Each number is 200 + 20 x the weight over its row's rms, rounded and kept within 0 to 999. Layers, rows and columns count from 0. The size before them is the row's rms in percent of the matrix's.

# down: layer 3 MLP down (transposed), 1024x448, rms 0.162, rows 475-514, columns 112-167
# gate: layer 3 MLP gate, 1024x448, rms 0.139, rows 476-515, columns 112-167
# up: layer 3 MLP up, 1024x448, rms 0.142, rows 476-515, columns 112-167
down475,097,194,187,182,212,184,192,196,250,181,215,195,216,218,210,195,196,215,202,209,176,174,212,209,224,205,233,198,179,197,218,159,248,200,234,209,177,216,216,228,234,229,206,200,185,246,209,217,223,216,194,163,208,195,158,170,218
gate476,106,236,172,206,214,206,222,192,239,190,205,207,191,206,207,200,196,223,222,198,242,190,258,240,162,214,249,206,224,190,195,208,197,218,170,169,193,206,226,197,183,188,223,200,210,192,201,230,214,170,194,234,206,238,191,182,211
up476,102,177,211,203,214,218,238,202,209,244,176,220,197,206,207,181,217,184,187,192,183,213,181,187,222,187,194,178,177,187,191,195,194,176,165,214,210,189,183,195,208,205,211,206,208,195,169,181,187,197,226,198,200,207,161,195,231
down476,102,198,204,181,187,213,173,186,180,231,176,207,211,190,213,155,210,167,256,216,197,200,177,196,190,164,160,200,204,226,206,173,144,192,237,218,209,197,222,166,239,215,201,192,212,198,182,211,186,199,218,213,195,169,192,209,172
gate477,096,203,221,247,201,191,254,192,198,208,191,242,243,172,195,188,168,208,189,191,236,199,178,236,231,177,228,182,241,189,196,209,199,194,231,213,230,205,228,207,208,207,214,217,254,223,188,224,188,202,220,237,191,159,188,179,178
up477,100,210,191,197,201,221,166,221,225,208,209,186,178,212,194,192,224,261,213,175,206,209,210,209,212,164,203,201,217,173,210,185,186,174,207,177,201,223,193,209,197,216,194,172,194,183,201,189,224,218,239,192,243,208,223,192,195
down477,094,217,186,207,185,197,170,192,215,182,183,168,165,191,242,210,208,199,209,182,196,207,167,161,227,170,203,196,206,208,181,216,204,159,220,225,222,210,209,193,233,208,198,210,183,216,187,190,194,196,202,244,211,191,196,214,207
gate478,098,188,217,227,184,218,236,202,182,191,214,198,234,169,189,182,189,227,199,186,237,185,209,199,213,180,209,199,204,209,219,175,201,170,184,183,230,219,141,197,202,211,204,187,183,166,224,191,185,238,212,197,170,202,156,198,232
up478,100,229,173,188,209,197,203,202,168,162,209,193,206,207,199,178,200,211,184,191,236,211,205,168,219,207,172,171,212,206,186,199,201,177,209,217,210,173,175,190,196,226,199,192,156,214,193,219,239,166,168,235,230,170,211,209,231
down478,104,190,201,217,227,212,177,175,153,174,204,202,215,211,216,205,192,168,184,201,249,209,229,139,187,139,216,175,177,218,172,201,239,195,174,204,206,191,213,188,176,215,164,200,181,200,191,197,181,178,179,197,195,216,213,211,218
gate479,107,179,212,173,188,188,179,202,205,191,184,207,186,213,258,189,198,169,213,234,164,156,193,215,176,182,205,196,195,194,207,162,190,195,233,190,184,221,223,197,257,236,252,226,167,207,169,207,183,232,224,213,218,213,174,191,207
up479,101,189,206,224,198,156,199,180,190,153,197,136,201,216,229,218,181,173,202,250,200,188,217,221,202,213,173,181,204,186,214,204,209,199,199,190,231,184,194,196,213,205,188,181,155,201,173,169,192,213,239,188,204,217,229,175,191
down479,099,190,210,203,211,174,195,195,214,159,205,210,196,183,192,198,172,160,155,214,206,172,198,208,217,145,191,163,217,190,217,213,193,174,212,180,239,201,236,211,213,212,209,217,174,210,193,208,195,225,230,179,186,248,214,168,202
gate480,097,211,173,187,183,172,203,194,181,241,172,217,219,190,159,190,194,186,207,160,191,255,180,209,226,227,199,186,199,192,192,183,187,171,225,224,196,174,208,187,236,230,183,223,180,222,179,215,162,195,225,211,212,181,195,192,196
up480,094,233,222,158,201,252,196,200,199,194,231,189,207,252,189,158,192,198,196,201,184,195,215,189,207,160,180,164,184,177,169,194,204,208,198,208,191,208,210,221,181,236,200,201,195,200,226,229,219,185,169,215,202,186,190,174,211
down480,098,210,195,163,184,189,182,211,177,198,197,193,224,190,201,222,177,168,194,204,210,213,191,210,193,231,216,204,223,239,208,201,213,174,240,206,206,208,199,216,220,233,206,233,222,212,206,233,182,191,210,174,175,198,176,211,213
gate481,105,220,247,203,236,210,190,232,211,236,205,179,191,180,174,206,203,206,180,181,196,197,179,211,223,211,182,201,217,222,182,197,186,213,172,173,171,207,194,171,217,196,157,185,186,190,213,200,191,208,194,191,188,195,162,223,218
up481,099,198,181,213,171,184,174,230,206,180,231,201,235,185,178,195,184,195,213,184,187,207,190,188,222,216,218,204,203,171,213,188,212,180,224,183,232,187,189,179,164,213,204,186,172,207,212,174,214,153,183,194,233,195,222,183,184
down481,102,193,195,196,210,214,152,189,200,181,179,200,232,231,230,185,197,205,226,195,211,171,203,199,204,205,233,211,189,158,207,171,210,214,244,212,207,204,176,204,177,202,231,174,205,204,177,190,185,177,187,209,210,220,211,201,208
gate482,097,220,208,210,190,180,206,237,189,203,206,188,154,177,172,174,224,246,231,167,191,194,155,191,210,206,218,194,193,194,212,189,169,157,218,195,204,201,172,212,143,198,204,184,174,214,210,219,195,184,214,196,177,215,188,189,169
up482,094,195,223,184,156,209,161,206,178,240,208,223,215,215,215,180,188,197,189,221,212,215,210,207,190,188,214,250,197,216,198,209,220,199,194,167,205,206,211,180,233,195,210,204,181,173,172,216,193,194,200,168,180,181,211,171,198
down482,097,192,210,165,198,241,204,192,230,168,210,196,200,195,192,219,206,175,203,211,175,208,209,227,196,158,200,215,215,260,227,153,199,206,196,204,169,215,198,184,203,202,202,174,189,183,177,199,181,197,243,181,210,211,216,129,229
gate483,095,223,190,206,195,206,234,180,174,195,173,187,186,175,227,166,217,173,217,203,199,185,179,171,237,198,179,197,198,185,192,204,185,231,165,189,237,188,191,197,225,182,167,193,211,214,197,229,183,170,184,190,232,221,177,215,232
up483,089,191,246,215,205,173,213,222,211,204,214,216,218,209,184,175,192,198,149,208,200,209,206,207,192,214,207,253,155,208,134,208,209,228,218,171,197,245,173,204,222,179,161,165,192,211,216,207,198,191,209,210,210,162,223,232,211
down483,097,182,200,255,181,213,196,200,215,193,201,211,207,185,185,155,177,241,196,220,213,217,214,204,197,205,233,246,180,206,197,192,217,220,209,193,178,164,199,222,209,194,202,171,218,227,221,224,227,190,217,220,216,188,229,201,199
gate484,099,176,166,158,212,233,256,183,164,178,201,216,182,239,225,190,205,216,206,228,184,207,221,189,196,164,201,233,216,226,173,191,181,208,198,200,205,201,174,194,197,185,206,183,227,206,215,217,199,183,185,197,219,214,216,210,210
up484,098,188,189,210,176,166,171,209,203,219,220,182,224,176,210,198,190,203,211,206,174,215,187,204,208,221,214,197,164,170,181,182,195,202,215,168,185,148,241,212,203,220,202,221,157,211,167,219,189,190,195,194,237,177,162,191,260
down484,102,206,202,224,162,198,228,193,186,199,173,199,210,185,203,166,213,194,205,204,180,203,233,213,202,157,205,228,199,192,226,227,186,200,193,203,182,177,187,226,227,227,202,236,200,193,182,230,181,229,189,222,207,191,182,226,211
gate485,097,235,212,182,232,187,193,196,197,206,172,230,161,206,160,192,199,193,204,193,202,147,187,198,209,214,249,202,199,194,204,207,198,203,171,213,198,196,160,249,218,179,196,225,183,180,241,206,215,213,213,240,203,151,209,185,192
up485,099,211,222,194,203,192,213,194,196,212,211,221,237,165,230,229,236,228,200,206,195,161,210,234,223,221,180,199,203,184,183,200,184,233,221,202,192,162,213,172,182,188,214,193,199,198,149,191,183,193,181,209,207,185,228,172,169
down485,098,202,202,225,222,247,224,208,214,168,210,211,217,198,234,170,215,174,195,215,181,202,209,230,185,207,176,207,200,173,194,199,159,207,196,160,186,180,235,190,177,209,206,192,181,168,191,198,217,211,214,211,188,230,189,206,178
gate486,104,187,182,191,198,173,215,204,194,246,208,192,221,200,208,207,205,186,187,218,235,224,228,230,218,222,191,208,186,174,193,191,177,145,210,202,188,226,205,186,179,234,194,211,177,205,215,197,196,202,174,196,182,235,212,191,209
up486,107,183,181,186,202,203,185,191,245,208,215,205,211,203,168,212,206,219,183,215,204,222,169,162,193,192,161,238,183,178,204,185,173,185,211,241,199,235,223,196,217,188,203,198,216,193,199,213,204,192,202,206,212,188,188,232,204
down486,105,239,175,220,217,209,202,197,222,201,193,224,182,190,192,183,251,185,233,227,200,179,193,230,209,182,168,221,184,182,203,206,172,201,197,226,202,202,205,198,195,214,229,201,217,171,195,233,170,200,221,202,171,198,205,199,180
gate487,094,191,177,202,200,220,220,172,211,224,213,191,211,210,197,180,206,170,205,205,210,160,207,221,206,184,198,198,191,216,208,228,186,181,211,179,200,215,199,201,228,215,193,196,245,193,155,232,182,185,186,150,179,217,226,234,209
up487,094,208,184,189,208,196,162,207,226,191,146,207,180,200,224,225,197,190,196,197,178,188,209,216,185,185,225,188,197,191,178,183,200,187,187,197,167,205,172,196,176,209,187,192,213,214,214,221,189,231,229,177,194,225,184,227,207
down487,097,170,200,203,180,214,191,198,284,194,177,193,197,221,210,219,215,204,203,163,170,218,187,217,184,181,172,188,210,194,191,201,186,193,223,219,201,219,176,178,207,199,185,178,197,179,163,186,223,257,223,191,211,190,199,215,222
gate488,115,202,163,209,206,230,174,221,228,246,181,195,202,168,183,184,206,217,226,229,163,196,185,187,204,180,213,259,172,190,206,192,217,201,196,192,169,179,215,191,191,235,187,237,194,213,221,183,177,225,213,212,188,198,185,227,207
up488,106,177,239,171,174,178,171,213,179,186,189,194,216,196,181,195,214,194,226,216,207,198,224,211,189,161,203,183,219,213,201,222,227,183,184,169,234,217,233,199,205,213,211,185,231,182,201,192,202,239,198,214,226,177,220,201,182
down488,102,218,193,156,194,207,196,187,212,187,206,215,178,161,168,208,185,210,172,231,200,174,188,197,189,123,194,210,201,216,174,184,241,212,190,187,238,204,208,210,217,215,230,205,229,177,179,189,223,223,204,208,193,227,187,226,198
gate489,103,139,205,192,227,195,220,179,200,211,227,216,218,182,176,195,168,181,192,214,227,197,213,199,204,176,207,201,152,194,218,194,172,197,221,155,202,159,213,207,180,190,211,211,215,193,200,224,201,194,187,199,182,187,233,178,222
up489,095,238,230,177,221,206,193,195,219,179,237,218,204,155,260,203,220,189,170,207,193,239,167,188,220,210,186,187,215,224,177,197,224,197,167,185,227,183,184,211,207,231,215,221,196,211,220,183,207,195,214,182,194,186,198,176,195
down489,101,175,229,186,179,234,217,208,218,203,164,175,174,225,191,237,186,220,203,234,185,178,227,213,203,160,215,234,176,159,221,237,241,200,202,220,207,215,199,232,214,195,236,217,197,185,219,217,212,177,149,173,177,162,208,212,202
gate490,100,199,149,248,193,200,203,230,201,231,193,177,207,192,149,204,182,201,202,185,212,190,230,240,156,204,209,177,198,192,239,197,223,201,230,150,197,203,212,192,177,201,178,203,224,231,208,211,183,206,219,227,171,169,241,209,209
up490,099,168,184,183,193,175,235,162,173,210,190,221,230,198,246,193,173,191,208,201,191,189,173,236,223,236,216,196,182,216,199,167,198,212,201,199,206,152,224,204,187,190,190,183,208,191,186,205,226,187,186,181,192,202,182,236,242
down490,105,209,201,192,216,171,223,204,196,185,228,196,237,199,204,171,201,215,174,213,201,223,202,183,195,199,213,190,173,219,221,178,213,187,186,188,182,189,216,234,191,225,207,179,179,210,204,193,219,178,207,207,206,199,227,212,188
gate491,109,241,195,173,235,174,216,240,200,182,218,208,195,174,229,172,211,199,184,223,198,190,197,210,210,199,212,254,214,191,157,196,220,195,216,223,210,171,198,209,200,169,186,208,205,207,180,202,218,180,214,210,234,199,187,197,185
up491,102,184,210,196,217,211,202,205,187,225,203,223,193,218,188,167,179,205,186,194,210,194,204,222,205,158,171,194,173,210,231,193,151,203,220,227,205,207,211,206,207,205,225,227,214,203,194,201,232,197,179,202,206,197,193,179,238
down491,103,199,220,211,230,200,183,181,210,227,182,200,207,223,195,164,192,196,186,206,261,208,185,211,228,207,200,193,208,188,226,185,235,189,209,206,175,186,169,201,206,162,217,201,182,207,156,212,210,190,211,208,213,191,173,218,207
gate492,095,188,220,225,209,193,173,178,169,185,226,200,187,212,208,231,164,173,218,198,221,201,224,200,209,167,171,213,208,231,196,192,165,218,191,211,197,210,223,181,210,186,194,201,203,203,198,181,195,223,218,191,207,189,207,212,156
up492,093,226,233,200,259,224,186,199,186,190,196,197,213,192,191,206,191,210,183,200,177,155,199,221,222,168,204,189,191,200,192,183,220,218,230,178,214,177,218,233,239,224,203,211,216,148,199,206,205,196,207,183,191,216,213,159,212
down492,096,175,200,189,220,185,190,202,238,194,201,211,205,149,182,203,195,180,224,197,211,194,179,196,193,266,201,205,200,198,222,177,219,201,210,198,201,172,179,203,225,208,166,196,230,214,179,187,230,206,212,183,221,217,220,164,174
gate493,093,217,226,208,201,211,184,161,231,239,214,189,211,202,195,213,186,211,207,217,175,207,187,213,179,192,201,220,211,220,206,198,207,192,217,214,202,195,208,191,222,191,227,210,175,167,210,210,200,220,161,177,204,180,211,172,226
up493,095,192,203,225,208,211,235,205,217,218,167,179,192,227,158,172,200,206,188,193,186,233,185,207,213,215,208,189,192,205,206,218,210,239,217,214,231,165,214,182,180,191,223,177,198,237,197,203,218,223,210,215,207,190,239,208,189
down493,098,211,190,213,206,203,203,222,212,196,216,193,218,211,213,230,197,198,175,199,205,198,201,215,211,159,192,188,209,204,206,228,220,209,193,202,189,163,216,191,183,194,221,227,201,198,177,199,164,231,232,176,181,206,220,205,184
gate494,102,191,198,225,170,189,222,181,152,215,205,189,217,198,185,219,201,204,241,227,205,191,196,230,227,224,195,221,184,188,241,215,142,234,221,218,224,213,233,187,190,157,185,197,204,204,175,195,198,208,169,216,196,211,188,188,181
up494,096,213,199,205,188,210,249,194,174,202,196,195,197,164,194,221,173,186,190,166,210,220,213,199,216,197,196,191,238,186,214,206,200,223,182,219,208,204,196,158,211,211,202,147,202,197,204,206,206,193,200,202,241,177,204,191,198
down494,100,190,202,233,210,201,241,171,187,230,163,213,190,184,198,174,224,170,240,183,187,213,213,207,203,190,189,198,218,147,196,200,211,183,177,209,216,206,225,166,223,203,209,202,245,218,221,167,217,205,185,203,229,201,193,192,199
gate495,098,191,190,198,207,208,180,188,217,188,178,177,195,175,221,258,184,219,205,185,196,206,219,191,216,196,193,226,234,202,168,185,208,223,189,168,204,213,185,193,188,183,197,195,198,194,172,158,228,173,215,221,187,205,217,214,192
up495,093,217,213,204,209,188,181,192,190,173,240,204,198,205,218,243,201,202,159,205,172,174,154,180,212,234,214,203,221,201,191,221,240,222,173,225,187,202,208,199,198,181,204,220,205,183,202,196,217,178,217,210,189,198,200,192,200
down495,098,204,179,185,196,209,199,162,192,215,172,203,154,227,178,227,195,222,189,199,192,192,175,194,186,204,223,219,209,173,174,184,224,205,235,202,205,234,172,187,217,192,191,170,176,173,180,235,208,215,216,205,235,178,196,188,178
gate496,103,194,208,182,206,172,156,224,247,173,199,217,200,202,188,202,183,226,200,208,201,177,197,200,176,190,211,221,221,202,219,177,200,187,183,184,224,190,197,242,219,219,212,187,151,219,201,206,194,224,189,222,202,197,188,192,163
up496,101,218,206,192,191,210,184,220,197,203,224,215,247,193,187,175,217,189,176,192,198,195,200,199,228,188,181,181,218,215,185,211,172,219,186,197,195,187,209,181,223,189,209,199,188,218,178,189,189,152,193,195,205,159,204,212,219
down496,101,180,196,194,213,183,184,206,188,189,198,196,206,220,168,209,195,198,194,174,196,201,183,208,243,148,175,176,209,208,198,257,198,205,180,209,211,221,206,192,171,162,215,268,213,172,233,203,172,183,200,192,194,221,198,185,250
gate497,100,192,171,179,211,217,179,192,193,214,177,202,206,185,188,208,213,203,191,237,201,225,198,182,250,200,192,210,210,208,188,176,211,218,153,173,190,226,217,193,196,185,203,187,167,178,236,240,203,173,216,185,174,204,182,225,220
up497,102,228,208,167,220,233,190,200,189,192,186,186,218,192,212,198,214,201,177,197,204,208,207,193,224,204,170,158,219,206,192,196,197,203,229,194,182,206,213,213,213,217,189,214,228,217,203,196,163,218,180,229,194,204,190,182,215
down497,101,176,205,195,178,171,173,155,207,195,182,166,199,195,163,222,215,215,217,198,226,185,225,182,203,243,221,174,194,182,211,199,180,203,234,188,181,216,214,209,195,217,181,208,166,200,194,201,197,207,195,210,202,201,191,216,166
gate498,097,206,213,215,209,180,203,174,196,209,232,213,203,184,201,198,218,223,214,196,184,196,199,211,221,165,185,165,205,202,196,183,165,184,216,194,172,197,169,210,229,225,185,186,197,187,184,183,203,165,199,218,261,200,211,194,184
up498,096,210,199,196,200,192,215,193,194,194,188,224,184,183,234,196,209,180,224,167,198,227,183,193,202,217,178,184,223,171,216,161,161,241,166,190,187,223,216,203,178,237,203,186,193,181,220,207,183,215,196,217,193,231,229,237,204
down498,100,198,212,196,169,218,202,204,183,201,229,205,228,221,207,201,174,238,196,177,206,207,155,214,177,195,220,215,196,164,215,157,195,211,209,223,197,204,213,190,207,175,203,220,208,208,197,235,195,203,197,211,193,246,235,204,216
gate499,106,233,205,188,181,203,194,179,187,192,226,215,154,204,220,198,174,171,232,220,212,186,192,172,190,189,155,217,192,198,208,242,166,206,181,214,189,208,178,195,212,202,196,208,206,204,173,215,186,195,157,213,199,196,206,233,215
up499,102,191,232,174,188,212,201,178,205,185,216,200,225,184,216,199,199,202,177,166,172,191,186,196,227,185,193,191,203,212,244,224,201,202,209,214,185,245,204,205,178,163,232,196,195,201,197,208,137,207,203,241,184,212,182,204,228
down499,103,206,201,177,156,191,190,179,220,197,228,210,197,209,192,177,208,214,211,185,169,213,188,170,181,230,191,204,217,239,212,230,207,209,205,215,223,180,220,162,216,193,203,190,175,183,213,221,198,181,167,199,204,203,172,208,175
gate500,100,200,241,212,195,220,191,211,176,200,182,221,185,198,203,254,193,206,197,222,219,201,195,205,207,190,213,206,196,179,181,214,185,203,176,188,221,225,218,183,234,193,215,208,213,190,198,229,194,176,139,196,188,212,223,155,200
up500,099,220,185,219,198,206,188,213,191,227,206,240,222,188,240,135,195,205,204,178,191,186,191,206,194,198,201,260,199,213,199,183,203,211,227,198,219,189,214,185,178,221,167,218,200,190,218,228,178,210,242,194,177,193,185,189,179
down500,105,189,177,198,214,181,194,213,188,181,215,206,199,145,190,164,176,193,168,200,219,205,163,179,209,173,193,199,176,204,179,178,212,204,212,237,256,150,206,204,192,195,214,223,162,194,194,185,183,226,214,211,202,226,179,205,185
gate501,105,216,181,228,226,222,199,235,213,216,207,220,246,192,204,179,190,182,198,220,189,199,198,165,227,144,232,193,206,201,212,198,237,191,212,185,187,158,219,191,237,193,222,189,186,174,224,188,184,187,192,198,214,193,223,217,224
up501,141,214,190,221,237,224,211,244,213,209,202,235,212,205,219,175,209,180,171,235,205,216,166,152,228,148,206,206,203,186,217,194,208,186,236,197,176,171,228,166,233,191,225,179,196,187,207,170,176,209,159,192,213,173,197,209,204
down501,118,246,204,222,215,227,207,182,221,220,195,196,231,180,202,165,196,186,160,256,213,167,186,196,215,331,204,214,201,188,218,169,203,189,207,190,204,175,226,192,207,189,175,204,225,180,241,201,166,180,198,205,190,205,233,219,198
gate502,100,192,200,194,270,193,192,205,226,178,193,213,175,202,215,213,230,215,225,165,189,193,190,190,145,185,207,182,222,231,172,207,228,203,240,208,181,238,212,223,200,201,216,188,172,210,200,226,212,184,196,183,211,168,203,224,219
up502,101,187,164,222,206,188,218,194,207,206,204,186,184,230,167,209,194,230,228,173,185,199,256,203,175,213,186,181,250,191,216,208,201,165,176,182,197,181,190,240,200,214,173,210,162,200,226,179,181,201,205,184,208,214,199,173,174
down502,100,191,144,210,234,164,160,196,220,220,208,186,194,195,221,243,191,210,208,215,203,175,198,189,192,227,222,178,204,204,225,225,191,229,207,216,211,189,193,207,203,193,217,247,196,230,225,196,150,191,250,230,219,218,226,236,199
gate503,113,220,214,177,229,191,177,206,229,196,174,216,247,205,197,213,196,204,174,179,166,170,230,211,226,215,203,205,183,196,138,197,236,171,197,183,211,148,219,176,215,218,186,204,207,194,196,195,199,197,154,183,208,219,196,193,197
up503,120,178,206,176,229,234,197,203,182,189,204,197,203,204,165,236,178,227,190,182,206,187,209,199,158,184,208,213,205,205,176,170,232,168,200,188,195,218,219,171,202,176,186,191,214,177,183,219,221,201,164,174,186,215,201,148,242
down503,111,203,191,199,247,221,164,242,195,188,191,209,217,186,195,187,167,203,172,199,200,169,207,169,196,151,168,161,169,201,211,191,198,189,167,140,243,207,224,205,217,240,215,175,195,191,177,199,223,138,145,199,184,196,211,208,188
gate504,106,208,192,172,229,205,191,209,208,214,200,213,174,165,196,200,180,184,190,223,204,201,218,216,191,221,186,174,193,210,215,183,202,182,181,189,185,173,182,196,228,195,186,178,181,189,230,208,179,213,232,239,161,202,208,239,199
up504,107,201,218,205,203,180,193,245,167,186,202,187,185,174,224,195,194,200,193,212,201,184,225,200,166,198,188,167,193,171,165,191,190,254,198,223,226,226,226,193,183,234,193,183,189,230,186,211,178,176,219,206,202,184,178,234,214
down504,099,206,198,198,181,186,222,181,207,214,185,163,196,192,217,185,213,199,198,153,206,216,209,204,205,227,169,215,201,160,209,173,170,177,188,221,182,230,185,184,201,155,188,187,235,193,218,205,203,198,186,206,182,192,195,177,187
gate505,105,194,214,184,196,211,199,168,184,194,197,157,199,182,234,177,195,193,182,205,231,165,174,214,203,210,165,210,200,175,220,172,183,199,197,223,203,204,186,217,232,199,200,217,205,201,212,223,177,190,240,187,213,197,194,193,198
up505,100,201,170,204,193,170,217,208,203,181,198,176,222,218,192,213,203,231,175,178,197,212,210,199,205,237,200,225,188,182,174,218,188,190,200,160,208,176,218,218,205,208,176,196,232,201,225,191,222,234,203,208,173,218,216,240,194
down505,100,181,219,194,167,182,191,211,207,225,174,217,184,173,186,226,235,203,209,161,201,205,168,216,193,210,194,227,224,167,131,202,187,190,196,189,188,210,183,183,196,200,204,190,231,240,195,185,192,196,206,193,157,212,221,240,198
gate506,099,211,192,212,194,204,234,194,202,214,185,175,194,206,198,199,185,237,194,188,228,199,212,218,241,168,182,183,173,210,227,204,207,217,178,204,197,169,206,189,236,205,207,232,196,197,175,186,236,197,193,213,189,192,167,200,207
up506,099,214,188,196,191,199,215,202,203,223,228,216,218,198,161,202,169,193,170,206,223,190,198,190,214,169,212,200,244,210,212,235,187,181,184,165,223,184,177,182,227,160,191,182,208,204,173,204,192,182,222,204,176,205,203,238,177
down506,104,234,192,195,171,202,206,196,192,228,193,205,181,194,195,193,199,227,179,196,220,187,179,189,220,117,200,220,195,198,183,183,165,212,195,195,195,211,186,172,174,202,230,212,185,208,184,197,220,191,237,183,173,199,151,219,194
gate507,100,202,197,213,232,167,232,191,179,196,191,199,173,194,176,204,211,191,205,253,224,223,199,183,229,227,210,195,191,203,192,169,215,173,189,165,237,173,185,234,197,197,201,200,192,215,178,208,191,210,188,218,157,202,187,228,196
up507,106,181,170,234,204,189,251,233,224,185,195,223,206,196,195,214,211,204,189,222,199,190,178,168,227,187,201,182,193,194,196,223,193,211,228,197,227,205,193,194,197,196,220,227,203,189,196,217,196,198,218,150,179,212,196,215,210
down507,102,187,207,192,196,200,206,237,217,174,200,197,210,226,167,207,219,233,196,240,186,212,192,197,211,224,188,194,189,222,194,204,204,179,207,224,237,148,219,180,182,206,209,217,171,199,208,206,226,196,219,158,167,228,213,141,190
gate508,100,213,165,216,220,185,185,223,210,172,225,204,190,209,210,204,185,211,191,210,188,189,218,177,209,206,219,205,196,226,207,191,207,183,204,229,233,176,215,200,198,203,236,196,205,226,204,172,213,169,173,213,183,213,200,193,195
up508,103,205,204,208,206,218,169,206,198,209,194,230,238,203,218,210,213,201,220,181,199,196,207,213,224,172,199,193,192,205,190,217,178,157,165,143,194,183,218,241,210,156,188,199,174,224,227,234,198,211,212,160,202,222,154,154,261
down508,100,179,203,166,193,196,174,186,171,230,225,171,226,211,221,189,177,212,213,173,211,218,231,189,211,196,195,227,152,206,221,214,201,180,213,189,176,226,190,243,220,210,204,193,236,188,185,199,207,172,209,191,182,224,166,193,181
gate509,095,203,179,201,226,200,192,221,200,186,196,208,224,200,206,182,199,170,218,197,174,192,173,153,208,165,218,186,211,172,214,241,205,187,220,207,169,189,200,214,199,205,181,231,191,222,230,196,212,215,211,191,179,217,187,196,230
up509,099,190,211,180,232,206,197,211,227,189,209,235,172,206,188,175,198,208,240,196,213,216,187,222,187,207,179,205,203,190,137,185,218,199,194,203,226,201,206,184,203,180,183,192,224,209,178,172,199,210,205,162,243,192,201,199,206
down509,097,231,205,187,168,201,231,221,199,238,246,191,207,200,193,205,221,202,205,204,211,200,213,223,186,215,217,236,224,198,171,180,222,179,186,233,190,185,231,165,202,186,207,187,210,227,219,193,213,190,235,229,198,204,186,192,183
gate510,106,210,204,200,187,194,209,197,191,183,226,182,195,190,195,209,191,174,231,238,234,224,195,158,240,214,208,215,170,198,192,172,194,203,202,205,183,205,195,224,198,199,189,212,237,210,201,187,176,209,169,210,191,191,250,208,229
up510,102,204,198,221,215,190,189,172,211,202,193,195,212,214,205,203,189,193,191,230,237,164,212,195,184,212,193,166,173,226,172,194,221,231,211,208,193,186,177,186,206,166,200,160,223,227,182,177,214,158,216,183,212,170,235,202,213
down510,104,183,209,208,182,203,200,207,177,208,240,206,225,225,177,192,175,173,206,219,190,186,198,153,210,220,212,148,183,213,208,191,212,215,191,184,191,199,149,195,218,194,217,172,214,208,212,217,196,195,208,134,211,207,203,190,221
gate511,107,219,223,217,209,187,216,219,213,207,192,188,226,190,162,178,204,195,201,159,208,203,191,188,202,219,206,223,185,178,175,203,172,221,178,199,195,168,200,197,155,170,180,199,217,205,200,215,204,209,183,230,197,194,206,206,186
up511,107,221,224,203,191,148,206,191,206,209,204,221,191,188,181,245,165,210,199,160,189,212,209,223,216,192,208,198,208,187,203,224,192,180,161,245,196,197,231,186,172,195,184,217,239,188,214,191,191,179,211,202,192,176,187,155,215
down511,104,192,221,221,228,203,154,188,223,225,196,199,202,224,178,195,184,211,177,205,202,229,200,191,196,190,213,201,209,189,237,214,210,169,181,199,199,231,200,209,180,184,175,179,216,212,181,168,175,157,210,221,181,173,240,187,213
gate512,096,226,193,227,208,196,184,159,239,196,190,199,181,167,203,203,167,225,231,194,170,229,168,220,132,182,196,181,212,207,185,205,207,219,195,204,208,163,185,181,211,177,233,173,181,214,214,189,202,195,194,198,180,197,224,182,183
up512,095,204,223,193,203,207,206,217,168,193,206,222,211,199,186,254,189,212,213,183,204,212,217,239,204,195,204,205,208,195,187,209,174,234,205,211,180,198,200,206,199,201,184,230,201,202,194,170,173,192,203,214,168,236,227,147,192
down512,096,182,172,181,182,205,179,179,205,223,219,195,212,206,210,225,218,198,208,198,202,198,230,234,183,176,212,200,181,201,205,217,200,175,202,197,220,214,169,180,231,221,224,230,203,187,214,189,179,192,202,210,184,239,186,196,203
gate513,099,188,199,198,210,230,212,200,209,194,204,172,228,189,236,239,156,207,179,179,184,214,216,223,221,166,229,224,197,166,212,171,224,187,211,220,190,229,204,196,210,193,212,231,189,188,225,201,224,206,180,209,229,190,213,219,186
up513,099,177,193,212,217,172,212,213,214,214,200,184,215,159,185,189,212,203,225,184,241,196,208,199,235,200,204,215,228,210,183,200,201,213,188,183,200,193,200,161,206,221,177,187,212,207,220,203,204,222,216,190,210,188,213,179,244
down513,101,179,196,217,186,221,178,180,265,186,231,182,178,191,196,192,230,231,206,176,198,197,169,203,212,217,185,199,174,181,184,201,164,207,168,218,203,196,178,191,227,222,210,183,233,211,203,191,195,210,220,187,184,163,240,222,247
gate514,097,205,205,231,225,235,206,216,200,233,192,195,189,199,195,211,185,188,198,238,163,173,203,219,226,168,223,186,256,196,217,197,180,190,181,172,199,193,188,209,213,209,195,221,206,215,204,197,229,191,182,231,203,236,198,188,191
up514,098,185,172,204,200,219,171,242,208,232,216,172,234,201,190,163,196,197,209,205,191,171,236,209,256,133,188,191,207,198,224,230,196,236,205,186,213,180,234,205,229,187,204,207,202,166,221,196,208,191,175,174,168,167,215,195,179
down514,099,207,220,202,208,217,194,207,210,225,190,170,217,180,187,249,186,197,211,230,179,193,235,175,264,193,221,179,223,228,247,205,203,204,189,212,224,202,204,193,187,180,215,210,192,165,217,183,242,225,192,157,209,173,197,196,230
gate515,095,203,215,181,215,174,178,206,211,187,222,204,194,170,200,128,199,181,195,222,180,180,217,203,203,213,184,214,189,180,189,178,204,228,205,195,204,202,192,194,163,180,196,205,217,195,211,181,204,160,208,237,203,198,197,172,219
up515,092,195,208,151,200,212,198,208,212,219,205,202,208,217,196,182,204,218,216,195,215,221,248,209,221,175,198,185,171,228,212,145,180,171,188,200,200,191,196,174,198,236,210,150,212,195,205,228,230,196,216,210,219,199,212,221,176